Each number is 128 + 32 x the weight over its row's rms, rounded and kept within 0 to 255. Layers, rows and columns count from 0. Numbers have three digits each. The size before them is the row's rms in percent of the matrix's.

# up: layer 4 MLP up, 320x128, rms 0.223, rows 157-223, columns 0-63
# down: layer 4 MLP down (transposed), 320x128, rms 0.211, rows 157-223, columns 0-63
# gate: layer 4 MLP gate, 320x128, rms 0.241, rows 158-223, columns 0-63
up157 094:112131133144111153118101165094118109139168105133179070085195148132140114164157122135136095123107170106144090096180144099090119130183039103170096113096139132118039101143128099149112169062103131
down157 096:152126120097061154130110136150127104092150095104158144086138100165064159127122141125146039127103103119083142116113193184121140083109164144161170082114109134094177124155100051136092116210151170
gate158 094:145113132126104141097115086112110094084126107117094130163107138176120093152169158187135178133141145165169117137114072082141118131156121160118135072090129116180168116143094093119152027128096135
up158 102:162164066157123157130093199068137112140121152109101170157131174166126146087132070064126103154112132148110146176128132190160151122115110125119190209114136141137186133102126137147168243100114136
down158 099:153115135136152163125158098117165066096102143165098107119175120159117094136149089152117168114166129116192151178122120133164079153150116089233139074181105084119146127090127190122124191113229122
gate159 108:099114096083173130124142112101101104096122154099148119076102151111115133129084129160135164167167128149186123100223115133150113133157137118139124137180080118118135126153134080089063103188106128
up159 106:109133155102082159152147155147215080191162120134162137147146096054152172128123126109157100092094170145063143160076103160137126138175143126166071177133084159097109039085091157123149067150154154
down159 104:146124166147130115138114141147127130174142108156155120159098102138115095138238183102094198092090101125201070145059088133183122143136142135067081167130119118069088116084120166127172096133150149
gate160 107:162100149188110159149085141179133133168152184072164149105093127159123150148134137148166066090049152092132145160148096123140099154166108120157137087123138127128141096134093103034152136046126112
up160 101:070117113129121077138105137149139128116128133130143141058142119145098173100143115134107097124134147117126158187126138078128090114186138081147098054121112119119190145126121165115154098110115134
down160 109:156118156134117127103137108062154105067095165124086186123178101154085165151090175121126180101122152083204184118129155144082117172139147098182178161154157147142162179148125059140110177119062158
gate161 108:133106117183160118161085143104141136085116187077137087109119137158150143055179141079046153163137091100083123106134137097141114075114115144137129157114070104162133142123084104239141151155147151
up161 106:115120142138148082149111122148130113030155099062106093123138195099124197075183110112083105113095112114117155117114129111181054072120110134077096106111165097177131105150125133079166134136146165
down161 096:136130127182068177142087112104144108126165130156115118134179141105148152112123129089136166085101080077211117111127106104128168162116187117139088135122171132082048120129099083111141159122153141
gate162 105:138193123113134087105069096134120163165161110055115177159112102142085113101115138167120116087145195158098169109165160154101058162137135147118117129141077131148122108092112157135158120093093125
up162 104:103134157084192174136092132094106163127056118163124148083199187149133155085137095147099155096104115135108195143151119183136086131139164125168151102103138104073084099075090132143120147113086089
down162 101:163146169141174143109091141152134102137124130142135092177139047128084139216099158182107117141117121095123124168094092084080119128127123125098151105160028150205205156153120144097138152198070104
gate163 101:115041216127161091075128171116150086165131150132155133191112141132115097128100131167137049147124128092180061156106119147085121111161124125128149096108104145183075072116113141121174101103164084
up163 101:083132136156102046148147064043081152180103082188103158076127110104147110164139188132139140112121168133156120103126127146108110165153122163106091103096122145103137098148193141126159077159150121
down163 100:149094080080119184131107110106084103083068132135099145086146187136075139118129108056184159119136120152130118130164121150103121165143075103148064132138153159160134107110169038131152131160103040
gate164 097:102154120159155203136105155088143075143171161148132111131142121141159175103103143138166189174068146103099099117134112066074074125100115080160129086059212113123147164145121171133156106110120120
up164 102:146105174122108089182172129220128162118085131132089120124123146120113095155141129159140142118089148106138078040098140136112077096072136129137091141166147123119144069140097084070114140139175146
down164 099:125152077172103118142094075130178155093118133108144135148182159157155131122128150159094061124162122168156154118095130136103135118157124092107185168142123167115073162165163130191143105113101124
gate165 100:158148140122109154129121185116135074098124182115064149110102142044129165149143176147107107105128080099114129174119153122148176126145103182132045060119129127148162151097168103155095099108071140
up165 100:106063100155103145180125202114179152102112156138160114124113123116154168174127123133079136145116116134159136080118208136105183137093117127194115129170061150120153137118126117119192076076129106
down165 102:148116085096222200082124082127123138123094101140145118145192107159157113091150147101106144157135103134120147117063108154113184131124062069159144136178142126132126142147140104168099151116147110
gate166 111:100110147170138146101137139118110147146164143156138129113156115085178130118073111166154141111103145120126124156162161222096108146123159153162116123093140161130144107193162194080074101119091126
up166 112:151122088053096122119109136136146096173126161140122165141120082170146139151162088118150116104185103130136129157172157113201133122113136104195161095154115122160091153130107134171128132124157139
down166 102:108160148138085112158126104160094095108103142156151072116151168133146140114118110136175136128137147136183062139188106147093151108105143088109144147165163166148079173058125146131113181141174131
gate167 099:109124181175117105188117161098188123132088180110140102125165118136080124119155164176130128125094072180140090189125123103104120161099127217146102141098210072157196087111155161113078126106118165
up167 094:158075113110100139076167106127138138122136121185156113070119130086147155130139114126163168148100108099127117064114096123112140101128167166114118152097086068128080107207168088124184117119130144
down167 093:163193134116152148133177127194129147158113121132154164160079122132110173099089113161107080139164183155179061151129116131141097121132119089131165087141121127177118178097165154148131148088151082
gate168 090:080141142126153143162110121157134132086114169157098145136139119168229120100093165085162150117090174096139095067148184136109119166104126150113146065161118166143079131166178158149165119093178148
up168 094:015121118107107031101147164070067116151049134129157156124104099086180146171132135166139075118105147138153154119118157081110145108177093099140171127125109138122144148197112167126178085119145187
down168 100:101098044112112076112127107106150058163085111157161103132217145118161130120128104113123110102105183128083127161156196140112160163150093165147111139148151156105100155165117167157154095161141143
gate169 109:120083166087159110114120088122114169171141150111159155121101133112123137122099189069054167155086153137109100086118176132176127141133086132173109126123130148105119106126143146121132189157060160
up169 111:166159072142118135135107151144146125106164079163104134125137126158132179148099103144134073114143108135185124113157093177140154074128153142083186151155157072114104092164152069097130089138107080
down169 094:171082136112074135160076130166087137127100106131102108191123161162136114138178129149157087072144121149207169124174122143118097084094122100105139099178133120119082132167156126102108096106123120
gate170 098:169121136169154130100133119156129085180141118124157115157084105104119153046100144102145173136131169150147128167118134202138102159155157095142142128157156039084112108119098132180132077098082153
up170 100:154142121131222106123114103166190133104160185178104169130159120099108101055085100118128131128182116115194116157130183154165113116158103092120169079134085137169141126106135103164113155138191130
down170 098:164129068109103092149134156100128149109082128127101112106047180167116080059108156067099129191188148050098081159115118067116122154121132077139147120098144116139142175093109129113134109118109150
gate171 105:143124161177083112125084190151179108114128130135071147119095134180133137103111121132117123159129139104136098100098153114156097159114148157163156114144143169151067144170169144132090125161111120
up171 105:191123104081101140171105110169122134209086148152042162128145119134123097114118127153183169050167119118121142141102134153108191140136081196138128100157151096117122181176162096100168156098082118
down171 107:128069140095092083122143127235210148130123132118122106122108162040128097111117162114114078101175143125138112146186069160107173120130094137119099136147163105110169150129155148146187151166099132
gate172 095:082076153131093200098102201107114052144111148100113143152141120147124101114172102124130105131163098079053183128135141134076134133124164125162087118137107163197176107086090078139174178051105165
up172 099:137114102144085071116051155145113162157118115209076146118175105138147098144161125104153112101143111153163153055120088106031138144154106116134132108065135108195115097134156129206177097126101142
down172 103:127071081162106165136149126126076093086104110073164115095112193136095162155106142186112110129083152148142122136206152154171125171127168096127119070098109151118069161102107176096105118142182101
gate173 114:116131116130180122208087075121057133143146161107103128136171152126142137152120192203090194127099122127104070141159110121102108082157176138147085071089149133091120108124112150139098107127084114
up173 104:135125159113114083101144132125125081124148105110141150106078115130140159155119098115115075187093151184188111121141123115176093090098116151111106131090127130165096161052167108114187093161058113
down173 107:126126164151129102156125131154065140124139167142102131082190125121163122105161130108218165125129127108098178137196107112134160191163100184171163123099171149117096129119106165139101101111211115
gate174 087:143112121123188116110161080069081128146101156136128189131121098181163107113135191169119114157122192125106092120154120113109143072090188129102146083117141187147141147125164168131101075159093088
up174 102:107142052081079135175149140121103100167123070122113132131071099199125205144119095104138141173115129137108119130102141145117081120123093083205146169082159121120075078094150142129151117100116135
down174 099:103168113103174154109113077164156104140107113101145140124177151116150065159117124150097172085122111113160121118109095147172114122148105100106116055138081139071148071159077186154154083121150141
gate175 094:072084140140098161096149137194152133109110057090155122185130085114110094094108118206113099154171106154160089168086152159130164120141124172155133131104158139219158136123072044113137113070131108
up175 099:093129164055154142060103129135124105114115109168141146184125123101101072126134086158144085131140076130121143109085082171089076019143156134150117143150121096170128100153134189135157140126184086
down175 097:160158131200175161183223111124101163154110174136126077122093122106128156095125126088085159179123138112097141124158172113148159117141141178078184101089103147135130131120133095160081130182112091
gate176 111:084167121156101097110142124144110130119162154089139145142080089088137123084177074151129101141121129143111120123083117189119072145126129148168141179159076090094149135117155143114124118102076106
up176 109:154118130149128120089134190129155127133159162173052075139132143139114061110129152173122146134162155118113124175161137141167147141156149162112123153208089127161045157158142100133152144157144162
down176 104:113140133112113134132191150143169089102157052169158138130101124130110121088145104113091165121118161109163082118122121153130156064127079131133069094137062107093191117128124101147133143120127115
gate177 098:077103094150095107051144150135112166153169136132110070167104100063150154137092106092152129172152168144089215094124188106105129082052135199111120135113126131119130198138146154151130129195095131
up177 092:146113142095112182192129096120163137122164148137167111105144162185122066076099184172117094082174122138150114149141050122154133163162169083152105087152129124089124203113125149083138136159082111
down177 097:125190167103179110096140132107182089171100079070096151153078132109138165106121124102095155196126150158137122158121126136146097114104149140185140149150120144091124127107106160156131198135113068
gate178 092:170109105164127137122106094135106090141173131089149157117150060119070096099162148097209154139092104124215118123130148057111119138131172205100122138137104137121114127110102116135160145115098076
up178 092:097130126136171168080118126107139069133187145160134087050153138097112073066164131133118138192113185150120108123127059107161111143127155148100179122052112100149130113164108144130116211119146126
down178 100:128122143158109140145161051121092178148103152152151092152129141117126174132146146122090145118163110151157176079075149120102121117155154119147181126186149119116079113135131123179119139162139200
gate179 093:123088208122062124106169157185117131140173120114079122167192149130132071128073121102047162100097107134116139131141083203093135161104156162142092125154125130076147105110115087127134121121092188
up179 099:123086085122145114080155117159159103072177153097125142103146143098091109139066145155068114137144116092151070154109132099165096143084190158124120135144131110106138098141108121156136131071141111
down179 106:118148208134120173131142151188045132195117126195065141138131096113095138134159126125096160159096137132077121170150112161138117074058078102121158092164078185121154101118154134122105133144138149
gate180 109:158099108037091124098117124125094095134107141153126166096095142139080115122108169149170118095113113116142141115106159201115116129115087070067150148086104131186128124146079170169111148159094126
up180 094:132136180141184070142170144122127145125162148162143146145147119115085186160122131121105150104096125108067161120097050174103100125138121125103113139107122060165137137096151171156168131127062105
down180 095:122109149198087081155121131138153149119109082119165150157147108120136132128179163171096068152143162123184127110123155153151178116145171199051149126144103111135159108152106106127122099107062108
gate181 099:144151140087127112144106173129094132176165148065157142103165190117144157062181150130082140238127053110095149114055164116113146054100127185126144127126129113154082132101082122123119117110136117
up181 100:133085092196121095165184099103194146132140103119120120089105168170114128193085106083168138179116129103103135095097135111129162166137145134142097112167150117132122176131152131121192180109082136
down181 100:154140153131104137094150144127127127117107140112140139176108103103143148145088118144141119098170146104090105104144116044143131165133157171152126116085089177139108104122115117152071107184127082
gate182 100:152120187126133088147167124147098155093101120155151191125144113156141144137077105154119200098153108162184114107181063126114100110136141156107116109094119173164140143190079061115160161117142177
up182 106:146154200166181117085145151112118102158185120105165145135113107184093138101100137199098090137112136176184091166111102154149119127148122148134159112114124152078153120116077072141158122142164137
down182 106:116116141117076102081089117113091225092108125107170137059109184138096084131119161105133163116163068089112130100155098101108075107071125177071090142155169096119104119153111132104155176112161112
gate183 089:114167143067128169192135122081135082122134094101099093118106124093129096043084166189169149106141145176106151126127157143148101099106146170105124156157084104163191126118131167107177141151081103
up183 092:105096148149148137117174104149137152149175102179106078113185132081168158169128115079148078092095095144046107137141077173142093144156165136146099088142203178156155163111134161157099122142163110
down183 095:160141106106172127134154158153118111096124143103172089114130194188115116142156102164107194152156155156070175121129083121051075159131148126128123131108071107114109139173115125103102066105061117
gate184 088:109096153119109108112087147166053136129121157138143163182109166138135124112145106128145100146068134146076073145111097093191121132173128134118117140110115098122127104072088093191184122126086129
up184 109:140171140158104128127120105159102116171151083203115140133124166160131197154080169116177094115170092188161128127101108141163133130161101126108125160110189074180123127135140095143187115092156142
down184 104:146104107074088089084109136156193133141122118111108155110109152028118134149152132148142140128079124122154110116112108154098110116202122135075126113164141165132179118120158151080151126134138141
gate185 100:133152107103188164153096135059141116159087169172111147172138127142099185090112142092169045161094139198155147143163103094148108142133130169138148104142034090099120170114136160139141089123156135
up185 092:072115141130090138141128086133176166096113094119168121106121150165078114164157172079136094107114122130101170094127121076149131145134099175144118165189090130156134081156100109118157200133161125
down185 096:100142158145130122203156147089178101103122175102175053134124145138124155151124123122163109123177176113139098143165172100211115135148152192160133129142117099075089071083106175148175164141132156
gate186 106:128056129141171150019136126146137089121094122130190116091126128110142138118107146134184109143155080135162150223118169089109145187080137182123122158159140101099143127133141086139183094160126162
up186 098:070159128120076112133188143111065143130142145131080110110127162119193089172146135056091122132110119103123177073063130158101123097076091125085112123101148128111133130147154098113096142079048141
down186 101:184064104077116114131125135106128121127094104123112145103131156097145127119095125114159133166117118093039174099177143145121103135065150091198144062077094159122126074100119132167049128152169140
gate187 102:133086156119148153163162144111179139171122139102095135133106111140106137117082159102146109137118156137144150167127126134179056129112158076140175151135097138115179103067067130127153114106118168
up187 104:109106089124194123113139130121153137174116107120132138135089115149122136096149125105103093099152174151066136114142154139173059130062147086168134173141116145110108148058068133114109156088050120
down187 097:147118194175170153117084104088097098119175084099150161130182125111144107047165124088070114103104120141217157161129114165122100157111097152192110131145153144135103142131109158155141120145112109
gate188 108:134123130103100073161072179184132156134085108127180101127145138113175148132145131073050113153100126106130088131150096135128127142221165070104125154115110169173172126121129116110153060106172132
up188 103:060125144090136131100153112169114088097143119116123188125160065177083105149132164146188164136143128142132095145102121084142178160129097149103118145095087035111087087164143108150116110116093089
down188 099:143083179077126095134117097171132165178148116133165129119136164141125157107090143121186094165143118189068054100141189170078131059106049165134133168079057104178107169099151190117154111128127122
gate189 111:120110188070160129085139116118182128150129113093125168187091151107136134038160122160125158181158118058206072135115114136124122131128100207116134181082083091144188101114148111147133125165147113
up189 114:084109113132104126118130169139193149101106086141127096116133064113193090170007093118155134133097137204086164205162134140118192111121186084141129128139113137125131128159188157137138121126116126
down189 099:145134105107162071154165163157151149118131134123149180142136108137083155102142106080022097189137132187035087097142159133126095082122098136205132097143131115147122107109050075166099130200142123
gate190 098:178113122103068104144108122167082082101079150119065192070136107131096109139077122113106118169171140101086169093113153129108090107197030177144109107114114133159174141171111117137127175203128116
up190 101:138074155141094114137185179114115130110157119169096117117156154067110129153163170069114110043130091162110096148192139122195149162123156090157109078173115127113086137155089205051075105109115099
down190 103:144159149140117164091139146099172122068103124109148103109164168121192120144138131118148198078123136127091162156175150134087105125140130170170162090092141101158113084097116155131071092156110124
gate191 096:152173129112150111138098172128135111138150049103184123149138100062106114158078102104168121128107161125105087090130120164090105109167160096121124115161136109142135095149107162084095113150124193
up191 101:161166212140070104088121119160080192071105094168141138132133128135110110142100099087142120129147100140155082101157127128107153124086093115161127088166124128110156087107158198128099089112184171
down191 099:106117143132106125135134206128175137118127146113138153075096103116161164131179132084122046125117151097075148119120122121104107111112107145123187119167133095136117162155144143137074100115061111
gate192 087:121112119114117155166098208199136125153139095179089118137114170128185106155116166183140112110061106127124143160126135174088174125081169083176110124149091136124099082150093080160165134125112107
up192 092:128093081174198153151123110146141105121193152160174119118109133119122193109123152187099136180121113146168170135083145120167115157143151178165136154130136137121148140129143122127101173109120145
down192 100:131127145036135193175141135122107113122102098145049110128124140099101139159138129122085140113106130080130115139174179097131152136052096071134063106158155149113138133148122099153210123168173110
gate193 110:132170082136085108193114058079128098131154177087172118086127125106173124128155131114159128124105155169130131097126170096139121115146044150122166055106153135136165126128149157137136076107147073
up193 113:094133123086159153094175207128171160066117077134116136154134189096148147087154143065125149118155160089150200137112118131115087094103164139113148150109085096161134127094133143140146112143058147
down193 101:146083149109109106137072184124123144158109142141166155178168072121083136154175118135139192114113127088159138044092128163131114171137157161148045153149167121149062111138150138123133155075211148
gate194 084:146100145142117112126158194100142153157084151120134068152093151139087180079083173089146092110130122097157159090067169099122076103158121155145191110142135145135098064151155141150155111113122146
up194 085:135094083106156123147076129104137152124138183109129061177089134139096213072089159157088141091180072069152111127115132167127094095113104136086086209126161162103105137191088146140094096153123129
down194 090:149141139161181127133161136094119091180087155179118166144170122159151135131161073085163131129090111112117192108129154110103115164172141140042127111141122141150089135091133083072064162114154158
gate195 110:134114138112202128083140120112119079099193077105118114087079119091128130172162147072132126127124079103080136110157115131165055134130058196112094145099104091147054155166116140163130082098181155
up195 102:059097152066117143089116164138130143118137131130153045083102167177092129126159169087113091073115125185099145114125097099199152102100138133115155200117119135096116133131094217104129184120099121
down195 100:170158162063054113110164106080216147099109156079131108162157142150118129119140149117136155211148099163032084130171215131119128136126127185135154104102113138175115120124149078102160165142101134
gate196 130:088180100124155157135126126142090128096068084086153182140148089090145155112100150133151168114186155145079151099115064134122168109104158134074104134092099149121145141145093137120150131146134080
up196 120:119147113174119100133147108127096054144130114137119098082118162080161169092118105122080119078158085098142158075107109115081166136151145119099126147105127175174161140139094142111123145154135077
down196 102:072065138144179133172171108113192133086152165093162148145118147120098117090161098124133113159127150170009114140098178143146109093147096145225154103111088103137174105158186137113124123126084142
gate197 102:116129074160098123110102170163076114104204104166158096153116075057100144147118160167161157103146135179164126116138113119081064147117151172085127099086082097133159095170091132146062107138162081
up197 097:108070104114206119154077138117138162146106132159126233101166151099122099159131176083157104099111105101115145141137121176057073112115129118113134131088125093157096099111111086122104120152193134
down197 099:078109121116156150089156117097081159133152175133124020139175088108138101135091104165140164110143109166109101088089109126186161137134148121158136175104100163069126139174124204102101104130068101
gate198 102:072138099098109105098135182149124132147150113169115132086164128128130197103111114158163110087100112131146088127167119123110076099128193174112166134123074102076075150149149088118140086124157098
up198 102:185140142104127104178118093060147134142139140102128109120145127124112187168217153165108127184146133131082179093117115099206078135097101145134102119138147131135143116103106170119144141099129173
down198 100:217142158140102080110058162116118157149106152151186128104134176133092105179158126080158119159120163105133162121170124183148132152097086132158129119098146146128192096133113097166088093102147098
gate199 091:156135077101106141081129124135139154111094087081126144089153087102113180167094176110169107094121103061150089123128113041077182135107151094097121101134110144110161224124127135100105132119105126
up199 088:139128096088038048104139159157128088153128120110117131102119095157132149089147100140138077082142152048122153124108129109103126126172138133156131049164114126104133150096152118029116137094133136
down199 090:097137044117156110125158139137150125124145095087141172070074158104145144130156157139211145093116105193138166179114151185158135113137092122108123160125118081137121122138118180123138131139126089
gate200 103:119105134232174084119122085155098087112138162100077179078118149153116166156111140129198143141156064100133123066137160122095075143095125142207088157161099135099119086144155101085116121078107095
up200 098:137156142073111167112173130103143157138134148162107086135102167087146114093147161138121137149105175140096182122166128104177149076099117094104099119122132088138123149122089173089136168160134126
down200 102:151097145129123171166057109089123109204126134131153112174135152156105118062142140155131161115105087125107115105056133143169096084112108114155108146059047175138121114129171076136086082135120166
gate201 093:119196156204161109127136063150087091078180073088122100124097085180114098110137122119109168142135140074165143155084149166178171126102106160171098134169127139150101133090161132115159143117172083
up201 089:180070121057097161080090143128137089102114147128117164148189192143122120152125135188143137160126134167120140116146130120105174143134080107156175140198136116128151122151071145132073098143139143
down201 095:096126133069107139066117148180178111072104149160085155175145117092153169109160094114127136120114108126098195124136113124128077176164123084198153121147132120152144107138154164155141150076148128
gate202 092:110157112102171154164097176094162134099163125127068122131155081151120098129125187098111086157124146105096175137125144131064178135113127172123066171135152204146148080121119097208121110119102124
up202 096:123110091117086103159168138116124082144128117148184134117162134106137098121106133085056134135119164072133128143127161144132081089117084134096148153126136101076116120156078134118160167133115143
down202 099:117095178112141153141081158120137179132098116125158137116114138107129117118116139178131086087152128131214135091134087109113107179122161097149171083166168185104108202143172076123093097140091135
gate203 110:172074195121166130106146129112098089135148128090188126079065141106155092058116131135168168119118181128109178178092134089165048161161203164145138129127136121132118102118085118139119159125101136
up203 101:099179154099146147111155140076126118100122063108139145094098097169164093109065151145130084124093166148227106124126145045143151192101129109149149113123095101122122120198084093122133160123146130
down203 106:152083118086156096140111128124071161152117135171169106091114152111165146094092120149126129078122164121203141147108112106118138116188096135148164164064124121166073145224113106136155123120106100
gate204 111:089104220116162141114102136130131102149113062095138174156188071183160109149124169080125164110196152131139177102070108157150117089096127155185123151106137112115193111118059101195155188102095134
up204 111:124199089122128156042124137177131141126130083093136136194135110124126139108080145132172089162183134073152099150136145103151114087098209117103157064174138139075120146113099111056126126118129087
down204 105:137150137088159094118125145104145106091112172153140144122111121120128145146168128100140179088170140091106131116048080110107111103109188090057117055193122130120132190132149151156174135101079135
gate205 116:082071160110115126109122107118118092107106129117094130090066165145160086149133119144088069170145126087135171112114120118095137136123153135130139141118162178094185167144076124098114128112100159
up205 112:117154120065180149112149068138096102164099116132139107179106116118143126124092058146175113097089142151105151063094164167110106100161097103114126130229093062096144110135183099097161159156061134
down205 109:089100055159170071161141154114092190140077088126104104111064154125136118120149128118084153101118152139100151101142207166066124096110121185146149155085131105170205098137108147151084152099145161
gate206 082:109041121148113134117141221108164155079153114086122102143152124119145120126168103113109163125154110147098135124099149061216070123144111125102138132130108178110149146161166148167127144133138158
up206 091:159101124134134085107183093119145110084152132104122095073135149079135235080071164119135127123123173160142093109136182102124160163154143142231123110061136139141143172133132151110098107156078091
down206 095:164143137142177121154137114127089109174128126106166084112131104192092174125071140113084120148129132128131105166068093174119086146090149118170140074127139120108173124141105163173142146164146163
gate207 106:186145098134164153107043089115180126089138093059106078092079147138105148124133148136139109164132170157141116184089177146129145143124139121139150152148141166148079115078136147179080135146078112
up207 093:151136125202115069118153128111160128125151082110110052108120135147179086147159204145041082157118182138124101124108127097078140123116100161093092137129118146195078112116133167170159084135069130
down207 094:118138123122125119124140193102154109172155213155145205122162140078108158127106038134152191134153115119156151120098138141154151147130115071149114165124134118136140114096095054099124143086131158
gate208 090:073143170156173127125064083087078141159148128083168122083134167200143113159173151158130091143105078141064127159085196126120087093135149077073068098096128144146131139117162137156108086143081135
up208 098:125096137115127085140151192134115195109069120099125078114105105100153121192077123167101093158172117126109104134081084180179195081136113102110172101128151103104107072096046153116147156142118169
down208 100:155149140106104126111121179195142166137146139137105128129189124136083164100095164113155145141163092145137163123153090160165101129084107238173112135124141102116110135143188086176140102111164165
gate209 110:106167129133168110107138153109114146113154197164143233128114058123206187136199143069151113132112133080145126165125136088132125145135107184117109086137085154167159140138105150123122105151116094
up209 089:107140123130129114157129169146140118149093105078140165135140140193144097121165154095130101153116143104107150159149111122175053100070114141128123083171131097096140106179041119094111129145234133
down209 094:100062155134097091116114095100102134145124127120137050084165160100107155096100148162159154185133142127100156121113139130106115143107114074114062166081168170127093129085104105099126162057066146
gate210 078:064158164153140079123145089110124156156080130119146163083117140123084151134104169140144055184121166136123141094156141120059196129162172107104095121094123171163100142075111105113131159134125084
up210 087:095157154116138083182076135174097120111077114185088129149144125149149101128120122120212126081160111150115062094110131161195055134150135129094135139164080201133106122089117101084146116103174115
down210 087:185170128143093152105129074120125117080164092107158119111105132123119098128161114147100063165090139133144108136190161166113153137136047064160095097057158141136191116059137108103117143076162106
gate211 100:106121116151114109152066093109132160095146150111131155118132097152119101066133120086131115237086167205146095106060085138098131135149130122134091123147133174074087116178110157175157130125146152
up211 090:103094114133134157074134157164099071102117106130180102119159125118163183121120119126151091091176095106076104154096155100104131087118064124207177156105112102187133124170123093096107178070140138
down211 105:140140152116137150061110205105184167101102151026115103100083106151101121176174159096125133093109126178170091138108132177171119134133115187158121090095178128076174067164081159123126128145081103
gate212 102:112136111087131147148101119179121155169147087107120181111119111126135058115102090092192097098103087193131188136129172129061144090124096135136209115147156135114161183123109145127185160124091117
up212 103:171154135137146129123151119149104149143095043116033144095129102149154110075139117128169102103077146091172105088118129176136157138152158122112140184047174114102152122100147121119133141161168119
down212 104:127070119089113191079149141093119103134154121103162168084100145136153025117072130178129124090172101169075117115130073105147141078111139143134141130088120150138157110117158111110150136173107123
gate213 109:153116126140149124155138147146161135134107141161183153123143063125096133164138100150115126133153078084214115150128131168115137161114122126182117147094106142130248119125144102124132118169101074
up213 117:146121142092125136101075111131188131121097118153128162176124127089193136140122115124069090133075073132154104138066141149123154142083183138146133115129122159165156130103143156223103112157108150
down213 105:111110204139127146147142158130164096148148118135161096186139109093137171096133120162058168129145121163043137147122108123124183084118109168179124121113096148117155166109118130113133110125154134
gate214 094:055153168103170090106078101153107133125163138130155157091131140162102115130056095129174087166160181127116172082120170097157139109123159137116093092125163134179114097178119098153143235118094123
up214 098:156115136122165124122147115118139135077079100140128160137186126147082147093155158118101157103136133107127096061115112112085091136123100124071172158117121135114121164123112136104128092105048154
down214 098:105156103119137163127139128094124142109113113133173072096105133043138164150158098074156107160138151111132058098164118102124160107114171206122169138109106167182152186091088139184147146138123033
gate215 094:188101187150078153156121086151160131214117135149065125129141072137063089144110194164114130124134172132131092083156125075120098123083131063109094115096130094120092062102123133151131174119109169
up215 095:160112131129124121117081165112192131142112094112148123176117189157100129081119111108137153126170159151060092115072145140162080169097089091104134130145177127092071152112102064163118157109099133
down215 099:176113121120134169062120111166165069170146095162119131118140096159109124126197076163113125159114142105161117141168158165138120132150135203151101177114095097144105103147152070144109100081152144
gate216 102:107129167129094148104128120209110137150155126123147149087152087149168164144148128096079155109108148078100129153142154149109134175133069153127176177108146170114102155103137139156164138153146144
up216 105:173085148160115121123190125054141115114157110116080139125106152081156119123130066103150135150199143147135099086074163129136165107087117149126162102116161138184188136109067136156125151117121116
down216 101:124116109154179130116155056084159083128128113157082072199162156113109070119093110212113098134117108098196165106105095111074096156153102074126200148121178150107175126167100124067125140143111144
gate217 112:126116039116156173101114144172089152083102148116122119203161075130150105106146142133176077176128121166110147124149103101111119138127087145143139108116098199051118129115161136132116134147103134
up217 117:088121105132158142095108117129106184112116108101079183139162113088121137115148066189127166120054149196087153137149086119130180099156156110119133165117119165122155147153129141154060140124121108
down217 103:114142166126134148124141168080091086105113054124127129142134148116142113125115161148106134136159094092172121106106092074146118153121147093145118141147201139151147074126068175080147112133113127
gate218 085:104134153157194172110051109105146125098133119111151114119151130136186152108127149114095191145125117132140145145066078104142128108089145120108195090210143131194113156176161116160139163136118098
up218 094:154046147131117120070148110164110085097123093119084114085116145101144117144130164100094122093202106140148114142105098151151214135087118203113112160124139087161160144116178124182172141135114062
down218 096:079158125099115102172180161133122127097178151159043145157181129098115087114127081056074165110097109148083080142050135080132097104101155107156158125090149140080155154105113176107160130150158200
gate219 101:141116162154145165163080133131147128182155035158107073110164105135153162081074102085083152104081072142113103094149119160130122113100056119156170147166173090171136125136142125154091149166141125
up219 100:182121152130129139104101188101140151183157096132148131150088168095134120121180114115054142153107148123130040117139160075099097165099140188092169105158121104211103148094169057151143116154115117
down219 100:127119104108163133112127084134165145133160105118080116179167141118130122113093135141050129137181024155170118122102109087068154129126009097159125121093135129181073132128127154127124145188106151
gate220 097:148132185116138119109155118076154113174144104126125126112064134142143098142138135131115136170129167112223103110123124145079066080133111172080121174174134126121159181104070108088132076178089137
up220 097:122122163155123104164207141119139140094140061106121094124094131114124128109117109175027123164127130097159115100069136193138092084153131192102140174139147100149166139110158112100114104172124127
down220 102:089097158166131142147133151098086117096075129152114096141152215144159132177151102110184120200163046110139120147111130094104147220148162117105148125148129162138066130145108122107085097100209117
gate221 101:105133123149094085127154117179131177120106152075180123124113129188151057131174218113156132105131127173133123122119139097154080157130163154144158101098127115059131116128114166082111163135134221
up221 099:086223104108120205119045078129150126148131168167120104116046127085154094119135104107065118124150138080159077127120085141139143159102125123138142119159075104113189147098151153130200140142086079
down221 106:101128118145173059071159132176091128104157127121114154115135121145164139132123069156121116156152134103192148119148199116100074116145187147054194098046152152167166164111091133158081144184156146
gate222 095:080180129128104113074136159131176133134182136112123146122110112191170167135109169152162104187096103134159151107164146074171085148157123169143146105066173100152149145146147141159122112096099150
up222 106:079138168119172173145067140111170165150112168126112142150147155185136184080095120149098118137091152103162108065149145128137036163135126179182146137104190180101173183144153126100098077132106133
down222 098:123116104151133168070174148068141101114126103136160102143150135156099128120132120117103139069140101132167069151079110192146123169115178156179134181121168118206145159159098135071110181144156116
gate223 096:119147156125140179111106196125122121100180112000131123095210146169148101132131156098106154143114147090129134095154160181101162099147169110079141130106134162135096135108130063115146122153111180
up223 094:162131183153113151145157117122118149120173106195116105150136154132141125141162112142166135103098203205115069138149157139113092132100153116090146120163115084096130138154106138157171151112111144
down223 096:075126105117087118073117165143124155104174095091112037093126145151147100101103162154152150084126083054126121168135201151128197123111138143069171149127098132096113138161118144128119169121151159